Weights of a small transformer language model.
Size: 8 layers, width 512, 8 heads of 64 (1 for keys and values), MLP 1024 SwiGLU, vocabulary 19325, 37.1M parameters.
Each number is 128 + 24 x the weight over the matrix's rms, rounded and kept within 0 to 255. Layers, rows and columns count from 0. Numbers have three digits each.

# v: layer 3 attention value, 64x512, rms 0.0387, rows 49-60, columns 128-255
# o: layer 3 attention output (transposed), 512x512, rms 0.191, rows 49-60,113-124,177-188,241-252,305-316,369-379,433-443,497-507, columns 128-255
v49:149114131120159126097132115142156142150098103165133101155129093121113113119136149131164138133143108113106125119122153131114167111184151130093121129124097151110141157124150100162125127069126160127112130129123140123122144139150120169120175096109123170139105118111160163118104183136131140137112127129076187110125128109118162062116079176150112100117060164123146160120120125155139165123112
o49:133096120128118141146113096120062112104138136128126141137152139115160120125148088108121142119115123121134119128136100144167133171065088145096084116140121167108143123119131133094131141114111115124151110157103170114119086185155183084108147123133099144142113127115168145120146094143146121148127091156100137073150081123191139133131124141144107121170123125106107089108094081129122130128125
o113:084142145125122113121126171113090135144124137129133108150109146071120098149139100059144153137084094112120143102071098070106120130076155149127161155111152095120130141169097143119159131137123138098164122143087112122145113085127174107141170134128145106136156099123153146092139122117141165119115123119115136110150130104141162144102111137153149135103118139165097125101133092127154130138127
o177:091094156131154093151128185111095122117113145128160086150160135124098123150157119096110149107141118139104110175109095093148171175117153115163142120122127134125135133103123150140137136105109099155130148135126095188136138146086088152173121093118118115085161164105124092172112123169137109107165142163177146181089144174094128127111126119112135107140187092149129126153175130158133151106147
o241:150141154126155134134147112110141166115106149123074113131125141094130111153141125140160132117138157121136140079117137104127164106110106117133114138169156146108110121153129129157168086141161121128095130101135110157124112112115126128124150132117119160139102140105127154134131154111142109122134144150152124122164116167102158128116124134160138143152118157149128130119122131160138121144132
o305:148112152108132125135141145131170125127166108155108117146131125112129127087107138142087120106110143142171115134176152149110089089155145095162167135106104104116147132157096143123102123103115115114101105134153102161133122145109078134154094117181132120117136127149112144153161109099102107160108114163135082106134121108093103153138143115130093132096160131121159180138096144110136148101130
o369:130143080165126118111094123119139144145159110115124129124143142141168156115140168117147081114140106166135146137157118172154118120158115137187117140119149129130127084155118140165129126132183138112116159112129156124111144106124144119132136147112119133142132126129109147167176128111128140117139154110175132138119159152159130140138103085080164155157157087137139141125152131150143112134121
o433:116169076129134128175092127136158128149146145123150184087096122138131161115097124146167142163106085091109151105101132108113150107110099129101130072160126163139091137110129107133102129195130133138112128134148081082116153128164087161105154162100107124116086127152115114105107115137098163139132139103118135156124114088131091110073119171114135096122100138134134098104140185120101140116106
o497:108121121129137104152143148150154115135123126109127139134155143100169095097129127133100131162173143101139129141155142074129110114132118101115111170094163127173124149124201107135111149088147180121127137174133143087185126134135132150119099086132153103117131113130157135139125153153158081168123115061107175132085160138109147065185078130133132147081112155156146184110106139153155140139146
v50:162094109097119111126174179103097154144093118109168175125105122106168123091133086121129152135137105096124136133137143120127147151139151100120152144136129126137105130177112154119132167148166138146098123129102116106073173140145141173169127110114104112108088149136098128080064131149122108126122129146154118106119120105141110153169135124112119108129173122108110099142110181120088114135108
o50:072128149095110169119107122103112130143096098177115141138173137121124120102165138142122121165140116155154156125121113107126129157160115146107119145118114125154158087107130134148143128192136098118120140165123142122161114109081101119121170185100155135156149133115164110121136092134148105141120112109165092113143138128147124142155120119121132146144141121101131138113142130117104155139137
o114:140133140087177148113158169117138119174148069114115142143139110119110145150136159102100122137108164140131121148140117136124118140079128143143070118132151118136160146157103111086107138129123122118097143127152127102109148148123132128149177124107131126139142118133109130143138100111140168138155074085149141107152113107140156132124158145146104128092107150151150091155136148165094121142136
o178:105081092169079133108131123164099137097132147114111113149093121103156135131057124114165121141126160133107136143152134124114113098134146166068119103112115081088136174128070153094114165096120153136170104138113121151152173175143138095147160152114092108140114109149118070134125112117126148141125116112113145114123110185116109086117110116107126095089150134138091123148101125140142111148119
o242:149100118129116107161127121106143139142120081139106155142111142150133172137090097142105109150155116119103070141133131130156139116111116102099146136120120106118124155152116124145095182123125141123132099133115095125072102154120128092140161124126149144120104102106127134129122095153130136127150092137120153146110074125138127108145188115134116104109137145187122150157141142150118183147130
o306:114139184173133103135139095161132104134157161148147137109159101114130120111157127126149134140147119136075150089143111128120151075133137111163163156122146120120101146118176117121106130194166135138122110136122155146163120118150136176128106115136106140154134170124120148144111144141126131115138123159114078120070158115099110123115132092187139149121119094133199126134138113117153105123134
o370:140182133098135112137101170156118105114088198108086104101113130121122179165152174146123127074085110123137132136104079083133110121125153131125179121126140171089104143069095136135112088131131105142157159073107119094164114124120186142104086155175130122119097106138128110117102145148111093090137154127113138154106117117104160130115139100129114118144136145076107119110124156094176170108119
o434:175091103140148111121165104085124151121152125136169138145124123103125097095112104130060119110092119106187132148072129149115128137080130162116106126092126127156136127150114120112151064099040114172148125111119087117083112142145110121105138154110128149117103131092129153175160136130119160139110134136106164105167132153112154104142144152107098145168158176144138119145097152173109179132159
o498:153130114152157077122132125143181140116121159099108107087096144142163103177099091164112147130154149122134127104143143123136132156145181105139095146164098132150118117157155127134135143139133175104103119143116137139100109137121134088134085095140119130106149173146113140113117141115099129121109127110139125141103085098122148154139121093106155123121108118094095157125146133152144114099114
v51:144121091114138164113131160073139165111118152139127134112130141104156120068157126116141129099149111104101119094091153116127116163175144117096102126121155170112154098154137096131123145105096156103149144112167099116147133103121118082103138169129122132178116133117118123126148104106136127162141148153134072177119108119101105166135102098162131114125113124122116126118095135110128123077131
o51:105136102150156138166152102128093158124113139103101151139132113124123103179076164113091121118150145111155175155116092184124076125146148106123168134140128126106105082140151137118126113104139135130126159131135122134108129155116106120137107131129118134098134103141155106099133127089135125154132102144118131080133156143109100082125129167126182133158101155110133174137129122135151136131183
o115:083144128104118133135093095149163124116136100162105152119114078112162109133174157110119128130129156109114065120112110142135095113130119129128137108154079170105090150149165107147113115120072145125135130110132145099179129105137121130124115113137121096100093168135130132097155137087140148123150133152104066123111125125108123114087161131151090187129151104162111109132153161119124130132181
o179:085112128106100138106154150083139077130146151122113103106130085129126140120108095161152136110091139154115121175093142078145143141147129184106137167165163096129112128093111070061153117149114129103136136117137158093056125104102142146158128153101112131145117152112158096132126168105122097102141133135100119148148135109149152107115151096130125159080073147113152098155131091112128127142152
o243:144133152112135124120137109117168110095142118146134110149130084136119152103151103149100142114134102099133103101130128149130142111144156107100140108110114165152120105187124111163137139130116149129108137140115126151127125128155155138104130133143108064147185137109109179146087093106101082138143159159118105146105076128117170191119100123141095133119127132129134144135094153106148161116133
o307:115136112143086054112143127140138124146124141092180131145141147126169153164141145125186116157120152121141138096134099115132171136138135128168108144088145142148127151126123166110121138131114120116143144171112153136135127178138147119087150095142166116137177102164075084151090143120147167130143115120112137161117120176149114123147122152131129098179141109115146105107120124125127092170115
o371:183081140133182147123165144157081137181081121117129115128139121139125134151115121104143111152129111160152124088185151185142165135135086118154105124126117101136145117114129165143147122125157083131088100136123155124141161086084104080143091121123148138163136141157133156099121078159101123108103134100122113083119165114161100155131135125130173123142181139147144146097145122177127095165161
o435:133135164121121146118136107149134103084134085151155175084134185114118133101131108102113086113129179145137144146150105093120150179084124120121138122104127123124098175107091103139120135156118129143093119093121133110126134108096128157125123098113147167096083088175125152108161147143151083124097139111114163156149118108093152134136119091091140104067143125143150163083135119132088130120073
o499:140169148104163104123096118131124113124130186135133141159106148165145095119133144155120169125157111175114119160132167097179130119108138128120103130159125143097136140176114126108111170150138141127183168124155105153101136112142124119161146156136130125097101111106132123158123136160157133138119146125130159129126108113173179148117105149151077109120157108108103133139102117096152124090125
v52:127068147109139174155143155104119165149127165131100106144127159104147145138129135118109163159133114136136154094131163122146110161150153114091130137129088136137106098119122117148146096153133107149124121095128121156097129151123149144122114094132154152171138129117130111113127097114116104099127111105116098101116138068153136150119124125098092064125128074117146140168122108172116128111181
o52:135138164124113085133141164139087104135124101116146149133130103090111115139120124120107140097140166113106109085126103136110158094131123159084139124155147110107142126144110105114072124111143123159132118146136123149132144116099104126112139108120164196109106106147119116154110139110171138126084102104135131134141099125144122148111108180092138129139106096157094109158107140146155097114074
o116:125146146121155119128138115122165106095109103121119091142157103129137124121102139133162106113147089098111145148114147140169120111164119057118136108162135125080115110135140111118129166072113144154137148144106106113115096151139108154096152110133085117128105090110111140133075133115106125154149162114111101090115159121147110165152092121109139151104110150150147167094121176138122129153140
o180:141099113110119168149115163098121129047122123138160162180104166094142120107159087122162172107061126106133126114166120099136100129127126138150103126142142135143132139091184119150117130170120166151178130132123128126136104171134146085142117127107133104111124137134167089104126119122146163134152141130107172142088147137099135152121172092168148137071107082164127112145110091095139120131136
o244:141117159143141168088115138162127142156149118127123123126126106122114121109134132137143154097158087123145150155136157136126113127118128126134141182129126097098105120152092137110158158127117140165161115137148134150120107096125157114105136137097102097121150093160127091149101157103144133118116135155136131110117119110127125167113201123114146111133148148105131137124138130109108132139127
o308:115127079101164138122101137138136172156132106160133121120148114142161165115084120145129154121123130143191129142109135100107178147090131169171128088093149166147112096110109111136118170150132095092068154134122114123089148094141143131150129145112118124135112145137149159123144128154133125145106142126156095112133116136124108122177123154155135096158151171110133155089150158092161145142100
o372:137132157097109111197147094152145103163106166124126105083069120127104114160112130146110082167090136165122102102131112173121106121171127132121145124170076096133133115133108149108141115168132072112163141134115135057159103109151132107154126131122114143173134097120136167099115124121101130125148117131077158135138140141161169095119106130132130188159123111148119105156121159137088145152178
o436:114115128154090116102119099117145119125138181169080115121110138172129143148131184106083099139144105080129152138109109133125056150103151111166098153093105137082131140142122158115147064146158154132145097125110156139111158101142122136122167163165099109100132148117108102123125121129123122091105147135162110140127153171130119126113100123119125149153119115118130112089125096121149109118128
o500:144166109137149134110130124142106130114112100117117165109144144142120113126096109108137093120122151148137135137149144101159138116129109140115122139118126142154126189144150082122126123126152127094092135144153087173137144170066131100117138114159160126150136130106114110130162107120084125148127146117132133114173130104085170122115136103129113075135122116129152110166123119152124187076100
v53:132108127105148109117148138190139122182109148118115152099039114123094116145107118127122122149069139147108097127090178106089132151166114172165151130104150116135193132106190120127130140127139157107090138133143142135107168102175126117128123122151112113139162098101153137111090129096096079126072162106106153115137168136108153084155114189142151158119167127085100158126127132103150068112118
o53:118116135116126117134112130128093126112109185135118137154124145112128127149136132163149144120146123142148136145115132145150110119095118144133160165102122134163108149174136109087156154149108156120094141126135126143122135114170148132107088128129104118140166100111069120146133130104159129137124136116106112139075150166187141147139070130130138130112140128122146128120105140119151111125097
o117:170138147149154177128142112141148124121164107119101130117130129114129097136136134110126110120134130146109146114154121158126125126112128081108127105112157127174122138105083091115131105077131139137086130142141101175132127138094146172138107133201109155124088101136182180122117111149160132113131157134149099083141121124104125145135170108146150075149094144115132118105145101143215161152117
o181:138118118115146115082084161108171138113128139128106135135166135130136134153127160137209120132119126141113157144123125148138115124135164115130112175121143111148114166144165119119136129123124143114177131167128089136091157140156126112146084116130111141145095159129095120119092154134130142101115098072129126118156131108166106170189160132139135113109129094095135164111108146155125088152135
o245:129164134122124122120160089119123126107150122106131140154089130115114088115103135137119106141087114118105140084121171164128146197141127122145109148168105127127114139121127126157132130138154133129111086110113109166132154120143099118137148105123087148135114096127097092140150133098096090172101106151108132146121133111121120092134156162107124148128131119138135158140126107117127142136140
o309:129134122109168186104111120119159130189144115137119118134166121146098121113138109069093116138148127133097127161126128147140139122125070164129132101156111162102133106127122158141139141119100077137152139130161124117145110142129149113099142120136148142167155079126168106154158121127135154158172126121116176147104124127097138148081135098112139137140121113152113104153111136131104102122135
o373:104089109119103126155093151091153148146131102123143069100104128138121171140111142166098100097138147095132149177123108108140157130114133088114181112108118126115118135113038153172175119096140090144165135102127137112118110115145112111128207102142147113133130145130144144118135119151143171078178164141160154139159121151131107103127132107105151132122107160138147136221107078135110135140119
o437:132122143128094150200098152139100142144121103150138097144160117138089119117164118150128161149156134111117107116129105096124173113122129115157141085128137119133159174124101127163105119123111135144116139067107093091152099170101119151164107117108156128092128173168131158095159146133106095147133114131122103136102126136145123101142113154177107129144143146148112160119131150123150162121159
o501:139145180124125113115142116131137138123146171141121165131090103134179110116092139133118111137127111116161068055169107082091093129144121166116119156124151138133083119140193096109090169129133166105135124153128175143116135101105136150113135169072139126129130136114113126095112134110097134125110139161140115084139106107134161143117147111098148126124135092111102149106149138148095167148110
v54:127136118145142111120129142142113121110171119138119120094147102143156157067113085158147127108126103153134113139106118148139106113128129126111139112141100131148159126124131105116098120137047088136156149125131151176120129125156170126135105140129141118145102115116146106088128143136156073105135113064104132119131097150128188113130101162128131094148132149114127154150121125139153178119143
o54:121120104087125114114141132144116093152106153187167132140107132123142090152134166125117148131120119169096130134100135110118101178112141170165096086079132162095160085132095136122159088162140128127137181146149107136126129119138136119117110127129156128111099128106128102182111097100136132130102093125119127117143104149129137097143110102129140150141156111127097134145128147123074099120099
o118:117151106131120110122135118114142113112146118141119119120138102091140131124127077107141109127119162171104100103134118164123096135115135109131135143170155140112133137120091101124102123150131120124092126105119111106103114124135132113122063132116137134168101128145143140109133118103140145110171181156141142123140165127141135134088130106167149091140159144133115106078118131155157126114131
o182:152137115108109150127101124121108119165104113139135119116110114087114130117168104145105104194106134087133165079191162153140176130132131164138146181104044080125132112145104120161123123122154119073149138121086194115153143158115132167153169108152075123118164104182084152126116130123096134122109174121106157122131139100107070110074125153112125140157156146129146152099105150108161091144146
o246:125088146107106101111132081116095123115113086124057150071113155097141143096163084135121133119143099140132125132166124138141171157120140144129161150102144119131152112136134122131099126101136103086103162152149147125126178095122125100126129142170117159125095135143126150119144135124091141123099140133132138146097154117124108130103133111136115104140134162109134110143145155153107142092126
o310:115088107149151179100183142129137123134117180127167116130128118100119150118088121150163107146113150053100157121096126097138107083145143130085118096158112137144075178127151113123133138137134173130111128134140150151102104111117106135162082176108117128123149135105087115137123125159103156101108104156131144167136087138095123136143138148126119109092123103111115125157130112165061145148144
o374:138158158152157059152099145149127157159132117164113111127157154168114091145114132138154148116165097122125127172155143124089146124146110138119136124129126135161135163137139135124138161127146130137141097129128072100118135114130139099138130165127116128133121175166134129100138148102108145112121120124144122117142106117113187136127109126116069152164147095121104111128105082163136136136145
o438:106118150091120141140097159112113138141147112113131115153125131119153131159127127114112154116125118117147105139106132135143132120148125079106078123191127141121174118104146129120132143148126138138111116123077114103103105104126139112101177052152132093128139125093155159116143158155139116136154165099122092097146128128151112151157130097130143154097123101150113162099148097095161124123147
o502:154127144122099102147142094129174186119131137069087182147110119167138114154164113127135145124134132127153128124110106143112110144092115139134136148124134120095130126196089166112122097122080103154134097099115142114145160176123144147150135148112110107108143133124131128092121086110156133168162091106147115139122128139138142090145137149144156142123101140135094132158105139119140101135094
v55:116097141163107198109098084135132126144125133154135168146106158111161143135117120127129162129106114136133127121085144110125081121182092082110103132136157156102117141115134148121103073132087116158151136127108087105132147155122132148145121148173147104084133135127121133090100158135105098109121122135074118153131129143133130108108159102152136099178127136165134118149134127099118136127117
o55:083143134143081135119143130148108122112151107141126114104124125098157128131167127108133139099138126116141135137137115128127153135114180133127118139136140121161113073105140075134160112125146090154133136131170139153178100136148160141115129131100115151115132086120046149151182117177113123125131111082151093112127152139138109096141156146124120126137129130146131129154111153114129078146123
o119:133153146149121181112143136115126143150117149093131086093086129109093128124132141108185155105159134162146110099131135140134124106085107170104138092114127143104101106160120086084095150106136133153117143162121117080088160129107155134115108124162114132122149143130079117158092138122163150100136115139113104079132120143109152156097131128128149136138153095137149095131084130132110166173124
o183:128142116130134123172098111137121181144110117112138128127149138108125118067115124099096098145085137139090171139122132141105131143128134122125102132178080111128099121112099134110095111175155099126121115183113149116100157095146157095088129136120116107133114122109112163098120107153110112108140089142159151095135131128107163120159102140144133121106128092128110103108135072165128140128109
o247:121129167135138132114133155084125182150076114132112170142116131147097128124130089157098163121138160151150123133098135150118112145124095160101129159080110150119104115149134105121104119131110132125137120098122154107152108110145114082135103125118195122138183142158095150087090150105099156142134128151093157105150088110135130133109175169105177120108138122088121116151164128053128128133112
o311:149133100129134189149139119183157095145109126142155134164152130116096154138146146097147069137112156123117137149148103140153124121123135138118142172107135120050164161145146073139142149147122164101118114107136124137108148112142127139139165125091120115161144140121156102126148124056116126168111146144149128123103134071132090094169138089126121122110145127155139166166141140111097151095108
o375:181168117120165095115139103138128096104156132130148093114131176088130124146142083157176112143122085125130109123128133130143136172146168118151126075118172126166094110111104164149119106119148181177141132113136129160116151154132116128135119094118097165114151097091150112144083128105127101148107171167125122170160114135190097139121123167131137153118127131124118147084097139159165132121190
o439:137115145106097083116104094080113169114151132085100120129141089146100123134110111124143121128131113098155134146131136104102122076126071077151142080145135112143120140116127129130144170117139154128144121111134143146097093132119164129150153119154119152155135139149171098171104127139112125128116148102108105107116152114096183159123160126139156139144115153111157155104131140135109108156152
o503:114088119132122090124125095129138111152136136151122117111145121128129129118129121145095124117147151117153110101120115081115075102119101110097155144132112188098100143124155139104133112080079133140124146149069103111154129124085103104153128160103165146114115144137124115159102148111150127104165087125114101139125121137142140125142158104103109145156125136146141138087157126103127139126118
v56:120119086141170133112176121135126124158132113108153122125154142161144170125116166114130120134118120167103118166124137111121094115138127111167129125116087133133089158120170116136123139136121114163106124109128143119183146077116112122124095161134122132103129153129143137129138114149098138099103082145140118141171124131162121125138111093112127103116101147092136163134116203137150100146136
o56:134106123151123155122135165154127143131101125128124094126130118165117090130118078094092119157127109125125137095139142136099134141112119129165141101102118103145125095136097119146152098085097094137138148133161119146098121177164162104139125114153107084174125134105100119154137122137076144127125174113164140140117125133141171154142130116144117128128152130126151108127136118137100153174134
o120:115112152116168161110167142129104103129161104138120111119114130129137121153124087118135115121173125117125075087118129143158155142132141127139100182112145144172159221132119131129123122134130097120122142131140141121118099154128148122181128169124144159136133115113147128134156125110109149136150143172088116101137163074101148130152122127105118102153129118134156112133148141130128126087108
o184:093173171124126068123107137117117145135128122141092128128146084120127135128140111140095163141131135109110130122159113138140112116097112136141161105134113137099165130106115070152152164139135149125144126170123098075114143136112122143146132149107129100151123106118113122134080157137107098124108126176138094084126132099127121112127142141109179142119133134132136178138119091138139097083117
o248:125115115154104124150130141107113132156115141145095083129143105162126123119112139139116098095088127131106102073158130153115135141112151133106107120144120135116140154144163090114112109126132144142150120154142119093089126142161140131135136157116146154115075147156130135138120118127142129117132125141141121129135152116136102139110132133165137131140089154141099157088148117152111118101125
o312:123126142114125127130129068126184142098125128117194153103127173070134096133114184132142160125095122147148121151109172140127086100146091134115098141077139132163116152197131196138130121135127164165141143097145136136118123116110122150092090138075129114125168044145152170114106132125140094105133109082152141144094094152084118136137221136110104116129109115134091058132105088103103121130164
o376:128164157142111134132098110112100110107106137089145155119148136109070156083111108114118163125107099068146112123100101093120148119157113158153121142139171114120112072143123109116115122145116128123132105142112118124140119119108098167139199057157111114109137154121128085106111116110163123127120143115143171115118107148109110125141183139094127103136164149120151100160165157100177171163106
o440:145117119140145113124098133148104171125116113130124121118118104143129103150162095148125101133146144126138150168120106100120150151154127134050164104152122135116121081127146106112124181145149126124142130083111160137181147100091134120107129131150139098137118153147128099102143118140157127097155100164126136107133116170150135138138058154139163138114133123164117122115138131134147104118130
o504:111119117093166142162119137133099072140164142114157129131141138179131128123128143138172134131122145105132122176164170163139133125139150082138104138147093179131121133081137150116109128149141123115129109095152127098151144136129119094113104127118105144156118148128127159142139126162117166107133092107124142143197140093136060134133055099162148154127105107117156148113086181157104107117130
v57:120123139119127148112102114135130112087165126130148083110135161092125087153142103191109097134177135124120071115088120120122107115131147143171123165170111147134118099095158163145129127113143137103099102106136133136155160120073119122105126105102151114118105103074124110178123144103124106115140134118146160128093133155145157141149102116070148162139159151081121083151128106108150116097165
o57:123160136145138180139145105145111095162110135085096115165098164110120124150147122137132099172155107148113171140182104156118082130152122134133138147117143138154124099133151165120123164196076098118144066127126114131148151132099088096109113180121186137152098147162103154132124108156130142133152143130125103119128083179089121135145127072127107106141150104155136160120130155104129117133169
o121:145149152073132123131101129167109124083162154113142131147124135131151123114128112128143106077112145153100106151165183139141152134185180109067114157175113127120129153151129142140172106116132128115070172115076172122117070109119109130116109136091058108145118119185114139156116109133119091132155146101162115133165159103180121093165098110137132160116124106077108073100124131116133108148134
o185:121119106155125149152129102121111107125091109148134130172130111134127130122122121137166132124110138123123155133109097153143141194149100111151137083154087079121163136129124119091113115143159151149104133165109150104120111119152120114158198127140145138152147087079137110129141107099095106093112080124141170109117137078141110150071088182157144134121118136153162195056159123133089125112111
o249:145103153095100106110105115118125089127114105123112140112139131116091129094144111134141160171118165124097127162110144157117135157120174145083129161134144150177129115122133151131150114136107138119141138111105123122114114144106124122135129123092099146142163095139136133132117125127120083151102165105136119119114131096147123109111155138122126156108133134146128161098146149132119136134104
o313:135080106117122067102131131115145175149155119101145137084173090147180110161149154119144143123115100128170114094147111139112087140129105136087122132121151126119144171150122115157092112142114136124113144154130127121152149161162174115151115127126104131090145123125101107124156136115158185149097148118103142125137147140123155128154108136102077115124143135147108176138118103142126122107139
o377:129097094121099103122155129134143120120119141133108121154133096141106128082060117135105154125133116134161114098117113126138083128146134120160121118117163120105105090146153108075121111115116139094196146172161112146163131091118149180132143127133119122098150156161127140124166138132149146143121092159111127158140115120090081168129114138147099133161088142126176148135131163095113139111085
o441:136170090110149139108153160151103100141123094165120182122125143121138147136152181143141135109150155122123158114116143049158188080120099140103129160100135139150124140147111116145139125128136108155165125078176111155117137114115085139128124128144139118124106092126150150093110144123149118147134129126115139145074130090118105115107158114115157076077121107112147139126083112135154090132125
o505:151142125149133067110074123114145164083120134184128145152124127100167149138117144135136125105096106124096129126129134165132173126110142155124122167155118166146153164094139146168135154060165107116110102113132139109147123134125136129101144107161158123175118134062131138150123167131113102143145110137158137107148118155172153126164133110119136113130128105119108083135124130159105104127169
v58:154126154119158140145108140099125127082143152183145119137179106103136144078096139116154157081093100117118091159106081119124138130134137126119134128120127109145158113102142093155127118114134108089140095115114111137105142120096104127105108129149138153126129132167126110116156132124154122113113116133126111131145124101133100134091140125139120123157154128119095126106161137147133074108108
o58:160113128088125160149132121129117141152159124103091137092100158118121110091139129083117094146133110069100159105125120107118126124128148101198126142140071125082120117120132133124112117117116166159156123115108120098131116145077133115164083153142120110123136130145139148102099127144131139128140130104119126078126149166130159103150116103104157103146153118118125113092144165114095104100182
o122:119135154111136173116124137135098110164177137131133090134155138152143104130146129148133142136115115137125155163135124117098066146100136091115146168085182168128106127099129147148136129113121145138148139065132146125136113158122134132143164133121154131114084120154143111122165147096071144151140121115131125138174117078163099091157129126120142146103160177097126112171131159135131134111091
o186:109118092141116138103116164121134089129124124147118137124130104118097165115107141141111155098124130140155098136142168147169146148123157103127146148159150090146122120129085120136122120121135138134142164084120167115131146166157146132101146077131136139108158113098161097128111086148172132158106139139169151133142165083086125119148124108110139131111125092111074135108111132160130171092111
o250:169150143124204142106123130136150135148130123182155137171100141130122114158160127190190115119124127173164123115139125108135104114109073115135132138135120132149121132156142089169127154138170175171135111134125130091126135138140116127115133113136153148128109138150094104144149111133156129132141102154118126139097133156149122149162130174127146147109140108155137125115138154126138134129072
o314:099179127134085155119154106115147126111159124103140073120109122160114107116132081107105110142147138149162137137094158133164106142135137171093133103121148076108121134136142139164126144114101143142092149141166107115100133125128104157148119139084133181126131113113091105157079145108102095132070133127150140162088105163159138140118121150142124121126109157177137126110127073100127114127097
o378:116074133146118144171113144146127163079057101111125185137122141151145148168138111101123166163189138115095196104181140131090164090136140083107074068132147142160141143160148148142115126142138055122096123153110099150141111088155117138181124098096106116168156144141148131114153136113137151153135164140129099202100153124077162131052134155148110118170161067118209138139123126106136116162167
o442:154173122129110043127083086092151142130113099111146117156124155130128105098141145116130162136103137125139142129107067132108142130119120136081145124164134158128130123088165137110162148111135101140139152138119158187102161083137130096038114105166106117133114130103132123123110127125163120116171113137122120093161140126131140158118117115143147165123136124133109141169135082163148150144138
o506:116099112088134171107136116147124116114129116117121135157135153143117157132083141111129129134099127144106073120131149151143106140138121116176105115151129162106151132133149099132135093184153150077157111114133128153147130101132091145153156108173153104092118141121116105144100139135076125130129103166111110137130109113105085081122120132114120117114106121114109148116120162125140098133113
v59:122108129127185133159169092115121184129124121153158125121162106208162081195076149094146160124161092113171088137133160117095120113142145113120145128060135188162047118146122123078089112144121123095145151087087127159099091145118108122112135145148142097119085122159121131113110109103175085073119135144089118136098141118096099133159139145171166138142150135111138129162133139141100179106130
o59:129152101141154151124145140115130147113136118110149138123138128120113143121118122125141095172160109145126137143117068127183116147101108122140166152144112102145087117155180132156102126140141152132130112149115136096140127128143136148145134137163145096119146100123143123121140116117119132138121111124156101098131126154168114140115090145102138160113139117119121099179112159127142128087141
o123:115104146153124104167106128129119101122139121141155121111167135132143171145130122121179152165159109158099144163119115136145055148149159155118107141125074161095137089076132141136126154100168151110151147128144107125131067134118110131084114110121134081106111134131182144148102168140154127132140124078168141145140134140087131121173165129155148153132116109174141181114145127144138161182159
o187:114136113086155158128129142135149170154120134146051163120129112064146068090164165133085101109123128120155175119123139157112145148149112132097117126101149104066089120189135112130082074123083154121145097162141080129092142126145140122137142174075152081122111122074078117102098099136131138129131130123094146129137154163181127143126179095091123128089103113169092121113181094143141087124138
o251:166148122119164134085113146090131120104115137098116126141137117112119143147147181090137130097161142137106138142134157120116134161139116117094102123131131132117147099141088136142110130146172123102129107092093117109142130171125138156096142147123102158121135133125067096153142160142136141104105158106127130160110128174129140118128081149147127113102113156145132128144182116137134124142142
o315:099141137142123183116158128150140093153145134143119109124121127159105127123128096104152123111100171109127097126147120184136119110135102133146098132148158126149166123110115115117140115130129116133080137122150120151160133130129106156125163101116124138145139138155153143141147055150142127124158116139129130144135080117097123143089175155176130090123132123158136106085144107137113139132163
o379:126124140131081137148133141128129174113087134115144094159119145170125125109129092153098111180114121095156118115113148088127163110125122095112151112130149101169133136093113140118182129129135109167096133135145165155173138127114110104150108093137122132144109106128140137104113137108111148116108141149151112122108103094097156102121099113146120093128132153116114123140081149100116099152110
o443:167131107107125093112122119125123119118161129120127105134087189108126118150153134143095158094089107147153100130154142136113158147144128120115154128142113174102141182097144156120123135141093122181118141119100125140139108102159185129113138121151116167147145150102129167134118122123125131135140138140118151121192158103131179138115128128118117152179154110137161146138091144099141102091123
o507:091142155095129170154097149144096093152133157115143122162133085137138100133088138145168153113157145148109085146144129095114110112111139143154125120100142129139175083112104104123096140164139126084124146092107101120122165116098116137100093127101148143100160216115149111145141164135112084112121134112098176093094120111098071142095129144104116171157126130111126104169142125163099135129078
v60:065141135091161164187118195170146147111094110148104112125164080143157133103189141132103099150118112123131126116128100108153119135099102124135108101130123113148150100151154113124117157087161138154131104086110124119148175131182117121117113170139107143135123120175138114133169121124152091166124118167128127118153156136131139154143139129108096145126128083165134152111141145112112130120120
o60:120109137113152112172096144136125126091126109116114126117111097083136084157160123107152152121146109130147170081140161125099137096110114114138107115109110097137110142115114101132131095123163093163123155133168164131137112105158152129157144153089178110131134096168185144084136112132129150140121093159118140093106133092139097143128064074119139131120095104172171107095145143134120149132126
o124:151149104162125083113129123138058110100070153174141165139141156186140128118126150132119142125161088119132142106068108105140125138117156110122159149132174087120106123133113127090169085166142125139127117123129103147096108136143097124110174133113100142096111127129101147143105124122093114136158137124117151103064129160113186123139079142158135168133108087132111153103106122156118129136167
o188:087139126085157098135155109131090107119137179155135100117096128073075130169121094131150118123134108191136083118155100149115126120165128102128148141143084125159159124140087147106042133107086170125103090151120096142104162110168123169108108125175099159139109079157144133144065142095103118093133183117118097107148129146130115136123102190134115118098155165166145163094113088115168149098136
o252:100129100171130118166124085125130120165123152172116128114114123119137131100110136165144137160145125120111130143101117123119107119095135161136146123128094139146143122106114143139125143158127148165086065092120120171134179125132127100104125126161094124103120134140135127170182148113131135100134150135089096105140116123123110124143145148100100093133135110115126139148089101132114135124137
o316:125169099143100143151183181098155101105124136138141127149117171129099157133126148135129099093101142146135099136149095123085105150096152150113103166132147167105137114119104112175146127110095136061141140159103136115119056093100110147139108137064139127137128113089091122156100138159152122143109134159103143155117126148101122108149073101116147123111128136087105130061108137109151072125130